{"n_layer": 26, "n_head": 4, "n_kv_head": 4, "head_dim": 32, "norm_eps": 1e-05, "qk_norm": false, "attn_scale": 0.177, "bias": "all", "parallel_block": false, "init": "uniform", "init_std_qkv": 0.0316, "init_std_down": 0.0, "lr": 0.00451, "schedule": "wsd", "steps": 3162}
Each number is 500 + 40 x the weight over its row's rms, rounded and kept within 0 to 999. Layers, rows and columns count from 0. Numbers have three digits each. The size before them is the row's rms in percent of the matrix's.

# layer 23 MLP up, 768x192, rms 0.149, rows 391-458, columns 0-95
104:560508451518474548456466550470509497491493413510493527486577512510461516531513449571523497508519511581507476530489527504510522507488487505493474487454510467526480515504526563515428490507421479560547468537499561466449541502496494485452423430476563492499560456462447446453499541582538488518
100:525507486493440585504502551477473558543494420546478486462631506482533523465523513509420483489437512607439429548523489494469502517462465534505533442448532474510443499464439408532483431487526483559505418502552528437514513482516489532508519523471571510507529548531467443529458473458506523512
089:530453520483457550549500523509513532496474559559495496515528467535463508520455514523498516527481524528527514460543474525520473490496444467512547463451530524534448505497473492508518504431471462493529523566473407502422433516567414568495537425528533513572550515540459503594517529521447536558
098:482498440437456454513454570526550480516491498573538503487519505536458495450452525488471472506470470503468474533547482524480478532479496610502471492543538548505484501531608511469484475482525451525568482476394505470523462570523451485464558466483527477449565556463514497483490464529559473527
101:529494476490473517473477491442506446455521468429560525507466510519472517508489440447539539428499526599522483514539508418472491543480484477459533563491540523557541499451514429552552491511455452541493518481472471533491486540573471561545468445484568573514460593478489546460602487568546472449
099:485480455456556501462584429496443501612536469448522495455519496536501513493501510500477410490502541503504460505496552536414508534442440564445449535444502582481424493495481570562422485523476490459512483525547430524448431509528485538516514418522531509518536570506476480528459481534488555513
101:458487535517477435509482481500545541506544543458568534537523398494473421522528477579503493539515549422472544464499458556526418546449504455421534566458461520508512507480540426488457545610543531506509499485491551422507526488443482505539601503485472547554499489550508482477470539550495553498
090:452531533523493430500486461476536480532519568496529502528498546493517489450453502521554495544453474557465569498578580526502516427459485455512419540437449567518521515532483448526484464472511493442541450491519473480523513487505479478514482455535558493532513484421602485486537491511508372485
106:476409529544495498520467557499464515507487546458520492525523495451514539517443573571461496504547441480503511553497511434488486447525496450557508525519512442556465520527470495575558484428431527499520455513503502438556512462559516510524514445537462469557498558525509465584530443517472591572
106:552453494508612532453477493477498521512520403442544498549522466390461528450481452495446550524413509537490518465452544579507492480411465435534495498494464548484497507459425523517538557569456514514496455462507544453479599476473511513466463484548487592527520499509470503496477486437424583475
101:475518518577477501515513472501472477522552508435500557552478436463515440604499576495501499463481514509536477455524566547428514446510551449432486453521478550538494479479551392502561514519547502496557556434533482559524467496505550500470468555567527507479482454504491551523560540522470490472
100:563548442522509464482483482424514509501499491530555507527555476486495534455514466494468456486462512516514543527539516473434506495470473503531467568514506449421435487429553451494512416453518475500491487381516428535503477482453495460514546497463558453470481512472494516531424462512551500584
095:514448456417481484517557585493491467592520511518536501450498470492495427419511565538555498516462458571540487458556503481544518532535487422530469481483475416512523525500514548475501567498506505480519533438534508565485503499503463545524460411441448499544511505448451424539541466481576456487
095:499535548498453521461514517518531564470532466459415508494524468496413483461471487523487448459486520501506448483517470521501407480532512508495546551448414538463475556524561546515550492533477475531598536443496470510478510501473494542520481592485472472542456469496493548504436558420455480564
098:473401466495485534545443500485463548429518488515503454563512462479475467490409528458488448476485516492547485482561482485493455535487537520478466488441541559502508485466470524482413525510477494534490478536505525531441470423540517576444509585526473492483478636486470583430479522555514464549
101:469489534522529438485551469548465459458545458504444495519462504490577524492527494543543510553447578475462538502471506476426501500479457462491486520527504520567496460542499454514508510497490530600443434486508463534538425478430505574576499490496509502565569508503432472477470535492526530470
099:488408544500401574517536463462469487427506530463456537496486572475432389512555486530462495475515493542506491518459465545438492498529457457543511508442486496560469450455454524482500460439528490427524555568545481518486496511501535488455520453521480499484533523529502506464529440523566559556
103:442500475552489508472523499485536495498499467557493501554532495510486472454471454535475450488434521592491545535544482395499493435511462521500483544459545510532503564530509507480546496532513473487467496518506502566457460532533475561543475489534459474510437515506487434515469552529476510481
098:517465478484543492549498470533504501484480494461429568480519481450504457474485512472479497480498482498609520458459540446526531423463487497487452525449487538561478470478484532487506552549558570458474469537431534512510520418409505530498411505533440568538447544475529488535482489511464453530
101:536516491475467564516545432497538478542479464548475509541514460499541487503479475501518498541566467523559479514477483460493422509405464548531506529462507514512470555587516473530507490487452528453586468524584454515497513494425526468557487427442499503526523488496510527397463488528483488512
093:540466523444517464492496431485423552483487454505472521519472555501494452555525466436552518487489467490546448483569561584533497452488418494499508508492472531510451475504475535552553475482531493434533501560481495472511448503505432454433512507490514532549496492471525519426433600463503474508
101:509541523462456418469510481418437523521511494563502425527512449468510478525546517505442456486531517470486486492485510483508457428522507514435537483466556566526516521530485520541549540556468506497537559497527547498563491503510500436510534530488459451468468425533493446524548477568520425494
102:522449540473514565526528516361468476457490475482508566470473492471587429451500535475494515465499517446549475482526491510488404457513499437558517536518466522560535575517512414456566515536530459464466440467488520471566544507499500542441456508460460554507528538441522460460517517538479542528
106:533486515528536534515460530573504550520525552525506553563511449483502510459511492472530458586523500483511555513468503483478444467508547503506493498465488491542567548528543457470524446457544437484512500468570468526543505524524489490527482468443506508492467405485498483505548451510585500545
098:485520551460512463428471528469510524535549511577511555565528515492472493507544500540537488437480496512409547516502493458492510476492523486484474455452567391523435493488568466474467494443431507508501513477511526515560436450469545489411459535477469517509546543458476515470524471543470457507
099:448572513538482477501536443513514503466456435481511537503475510523512444459459588593477378530511534557519498472498554494517538533541471506486491549504434527519497541460376478505438476455470473513454486454464529481566500502453458490558521416483459495495443526541491445488516522467530471461
104:499463461546540432487541506493453484524516498563498526495488504461519467542528525479507525539521421530526503508480501490546564582479513511480518489447462545438443458606441522492518571404458470454495426550490543597494480516449462503502497534457421473497505525477546596457415467543543411543
097:547486546437562442494457517444391477444540501554489557474436427555505494449556458477495446452459508492504510492524486433503489463520497480500539470477535460528499535556465612539503500423451529514493465531536571504496526501516518569498469430525475577484545525497406513548518477478526472449
097:448575473577460539551545452455509496509490508470447480511433588456445455538484478476464530498496438480543553455520547496490508500520510536482472513537507551559485503461541573421553458540569476500503509571467431448501446558523501456513438428483526507539467521441510495508516544481502488534
098:430494468515505470551501522488435568476529437416477524505538491542436504491454472562442494465477520520487565488490555437546563520422470442518470453485454532495429456490521497511489539520429531439545477464473512549452509508496552532477480460486542505455449503518444457429518420494540465539
101:516487493482535518456482476494493447553501393438507481491470503536589472505568547502523491478430528498583463571494478522517462549494490426607574526444440466528511542472468559517490434481413472460470489520492429504535530505472535499520554526493463503532476541529477528501522498501461423548
100:492485543470535465444506409503506477466438475502535375573514464473481532590501464530470462423533548536552454475467467490523489541491507517556527517487463442465572531503479517492475468494471464473469537523509518494467551486548495540499479639508541489519424442484490471440404550463504484611
097:513458517550583516511425475526495536515548560485469495491489543496459439495508510539580534590496504463435448505478490512541435471534514489460500442491521490457412491510463525516504529504486445541550483522546500516535478469586499445534569476506546467515483464584509440477544506551455534447
100:519380502491566480550489494481533517470576485516536555552541491524585582466498532533515539482423501560510518503541456532532523479452549537500462486444468513509521513502451560498463586527518547502510507544471508447489496542493499532498491458519518421534559514530495453507491506546531437405
096:558492559493425444454470467565473533537513431476558566531493479506505445584466408490501514539455448450583534473538538502495430581433472489487468482489470538467488502472466485453508534502517578515492457537501517529572510445424521490521427513534543420502482477521491539560484513541523488490
098:576444512553534556526450482474433524488420503413455534517542468543545492527530441501502422482476434461499576517431443438477509470483507530520508570511560417569501554587467464542507524504535491492498507509463532466538476437479443496503457460557445550579560521517493507532537492487493531514
084:575481477479553481465486491544437543544510470467430564500474523533562514520473564524461490453484529543458500520478485471457438437505492422475403462565463556459540501487540517455455499479457443480480471499491509471453562453466533469570433537514509447441550440487518562426509474477503452559
093:471547476526491511441472503538566412555517523540513497517435555517522526484455455528437483496465424534405535458519466531534462463514459449493502385460491405540533529526456509497498490466554456469511540567450465522533520468476542543494493420517506496529480549475529523484523503466473515487
100:446506455512476541560505442520471506459534449471487545529511530486564447484508568449453506494493573446451446465540505538605532482577510489576552505548523523487560504523477365512512552507482462441512480474454473407583504487468490497524477508506496437504506439523411551574568614475466515543
099:534540581479460479461520541509511522535458427546524557471560527476436498519605488551487440520517477498478461485479572558552415475493494504524536507531493549459576529460543529472520562424592456419494481493480458541518439431564513461475514453511584521511514490524493443474556486443540483473
104:512470513435460495538543526516492628535534445470487559560467506462451555475496552569530488490522442424544522512531535497488498478455447464449463483434413560497541521502560471488542520498543482469536470562466450503469562506524412587540505484483468512539544485534512525491499554554549500474
106:495502542474532461484495542455552570521530500532400477587523466511487476516469570512519467557497505601504467531510517504562496598537545490493483497509547479536510402477451464514485526497490465534524515475479489573502547496495503597539495476466523510562501479540526545511504419512438487538
104:555462446507436487553532488496477461468541486517566516531497553482467485533491458551551519465529455550536566529454445519448496541488446495501537503451485529503482523553498371527513460520489474477559491479533452482515556546527481510531575493435435526502476404573480530487494512461503566493
105:440510478500445484565499497465481464475490478456498585501469519474580448533458527488514559536498481425499580507430525507524462527483439519601504499493483512518505460489442527430528459478473510483490466532597533494527512452477467464481490567403455499496528445452427469500477516476485546460
097:544531462519559550534489513456468531475522452465498491474505546469495496495489593436467582476544451493482452550568464528543444485526461498463474465521469540472498503504469462532525525479499422545469508514470516481485455546446500562488504575523509519565508454518466541395432542558472506487
096:519497430479488527497474470509539526527465457580422499534485457476464425518477531438476495417472486545517472466450500504500499574487431513444533557511445544528491438568507508419492424479496526561501486507545492508462489535542479515453496582492449524524587500544452458507494481499493396423
100:577472454475501483565518439551505462450574503519497536531515591522602425456505559495511530475524554547459511458513453498470467583545466483465544506450534475509558479476507480546458517468533521532502468524518553428484477429471543446525512531497479492439564462469520510464503498499511433499
099:491484485476514535588479486452542438497551516576459462530544464465522481505457558533538509488427510490507521552492530577487463613465578512509456497454554521526465503563445401495508547419566558541457463478429513459467472495553502523431453537517490550530498472565483440576455509457436492494
102:517490530568446547509462516558519466459431528491500531502530501540466466506490476468459549531518467479445505454465479541508445519459469454536470505505544521460453548540531557470525521575529506504481573504445504517528498522466476446503533538514546481453543597469551478441503499549495452532
099:496497532440487455518462491419493470483467488534520540554539407517537439497586508431544502530477528493519548497403504446516483434483522521525395531539466534571523519552500513446439536458526522474499519492530402493581518484450430476521592480421551513454503556524461546539515469530527542528
098:573571448564535471466461468498515471477510477524450455519551549386546489493463475448465480478426536501500489517403478477477510559498540475507414512539537494436533435482496468515473443410481539498534454451450542526492482522445534445523496492485522519514516545534453494479486525498519535524
093:442479501490502505483485461577531544422499537497498484460543512521428512504429518579388501524471450506500525533474526429457545548479507385503520568441470449521494492505459564569477477545547558479545497494471492505467492505447478535513468458495450442470496538530494482545470497490495477519
107:502545554410477496449528457487458529536481505510497460439574553544423416414527502534533489553419487485472545476476489459497482496462494518500438470460520453523460534492408511486432525512493393493492599512513436511472539458504460457503496520507494490479552526443532522474539468561558509521
099:489479524552480492507570577482471512546583526559517517470530555542460487484449489463445438488492493555436469506554438523505525451445565557490446484573494477545528545498444467468528492460468485512483465487518457490461512492423503482595493476462546496576540531529518522457467500534536480493
090:468546518496494523514487473512494430562523441547536548548541464500486402478460487426514421459520494510435592466546638527484483474470518455519455432475498506537527509531597471491550559513545507513500489492530514509516473522499478555542492594542539499535474472436478558459484483544461434532
097:478537428457471540472486498499560540459513461505522503522510462565496448518523538432499500451471473460537485581459445525507543584531466514525524490489451488521515472422472435578545581481569448486512543496473492426471426526588512515557530499493526511509470564521440488468471481540505467523
107:534455510414463573475455517463517518452473508511527551471529489510399508457521524511440518471501590496468512476480457473521514491436483483569443479486518470482499510487447417469518497501526377500506457470513538511541499500476509450485559466503484587481551494543455442571485564523516473511
098:489510476410452534569494524578450500584510502517531526529505500506496457449445502495499473453487527493449528494489461542514466474483417505483528515565560493523532481532439551525475522510470450428534565499531458509485498466434526482545591562482543450482541558523513442510502494451465533556
106:409525524486500398448472459498481478536509530444493529480538498525540414496480511551474408490455516426542542557447411584487558494514501557540503547494496466558497448545521400520571469508514490405493539519496455477488479492534525489544482533471530534495544537491498558516524465503549492426
103:473531458528512558484507474437484498567517496515468516467498495461524498502469473468419536485439510499554538447484518535521456523498563526531479425550506539417495471414440567472388528545528517488489482481504499493596499455581453424511537433486487566555482469523484496509510494493489461552
095:483554497459532475520582542526508471498511512505484521519463541554476580455569459478394440478473503559491482526494497477556501489504480472450420467506514523521479521536563429524597521408522498534524517474530515564515485540508520500524513505552527522515557509413552454533481513558512479454
101:498508452494469498581496467518451537474503488467534493477467567565486569428496594469491527568537539515486512552502423451524427504502478489539494492534558493531489584524436459544473495550475524499554460568476504524505510520514481381475548475483504503537495480503538527499505529505471503519
105:539481480515463555495482507487516506485568537549554483513474479490529529492445407470516477459489536499507439474482467477477447534468473495593494418460554547516503491553505539468445505466494452479505516444498468503515517544572477489479512515594542552501574570522464458511499458528492389524
105:505485491443532408443526469466463476534565575468486553553518459489502549555451512516474543587529485482484458472520492460444475533488503463488574486542519459489497453444514530457537524565458526471431501512470469541470430510503545477493484457482470482475478460490489524486484443519448466581
104:479498489525435576515417447461460447534480514559528494493506525509475520420458520473492529551463524446521488559475504496458460479443450501469470501497521485520554492550558437544549530535443462549523548533460496424509501529535438522517576591537420584443481496427525553506553545491455561564
087:533469439470514586525557459557543474465593449497463545425524487437499486469525478434440484471541493488468479401448544546473530550514522492520530532517534508449536480516494443505450488448495507499486480473491531511461497559507461487432511526523489448446399401517491470470576487454503544457
100:481475528487485545493493414424488487485503488466495434567499538527547521483526507523460497498535504481538486522459505497467503499423528484541587481472507513604543552600525461430513496423510463483517442580452524459502520447528507505505509519564508548513530528389448535415518517462497555488
101:525488457442449526482513521524496483367532489519491477452492566538492531431485485501483486511482479496567399490363481544518500500549513462502508536489508536430528509534494493440578457529497475513516479558505497534536495594424508534537532550466547498472501549490455468517487453547522546535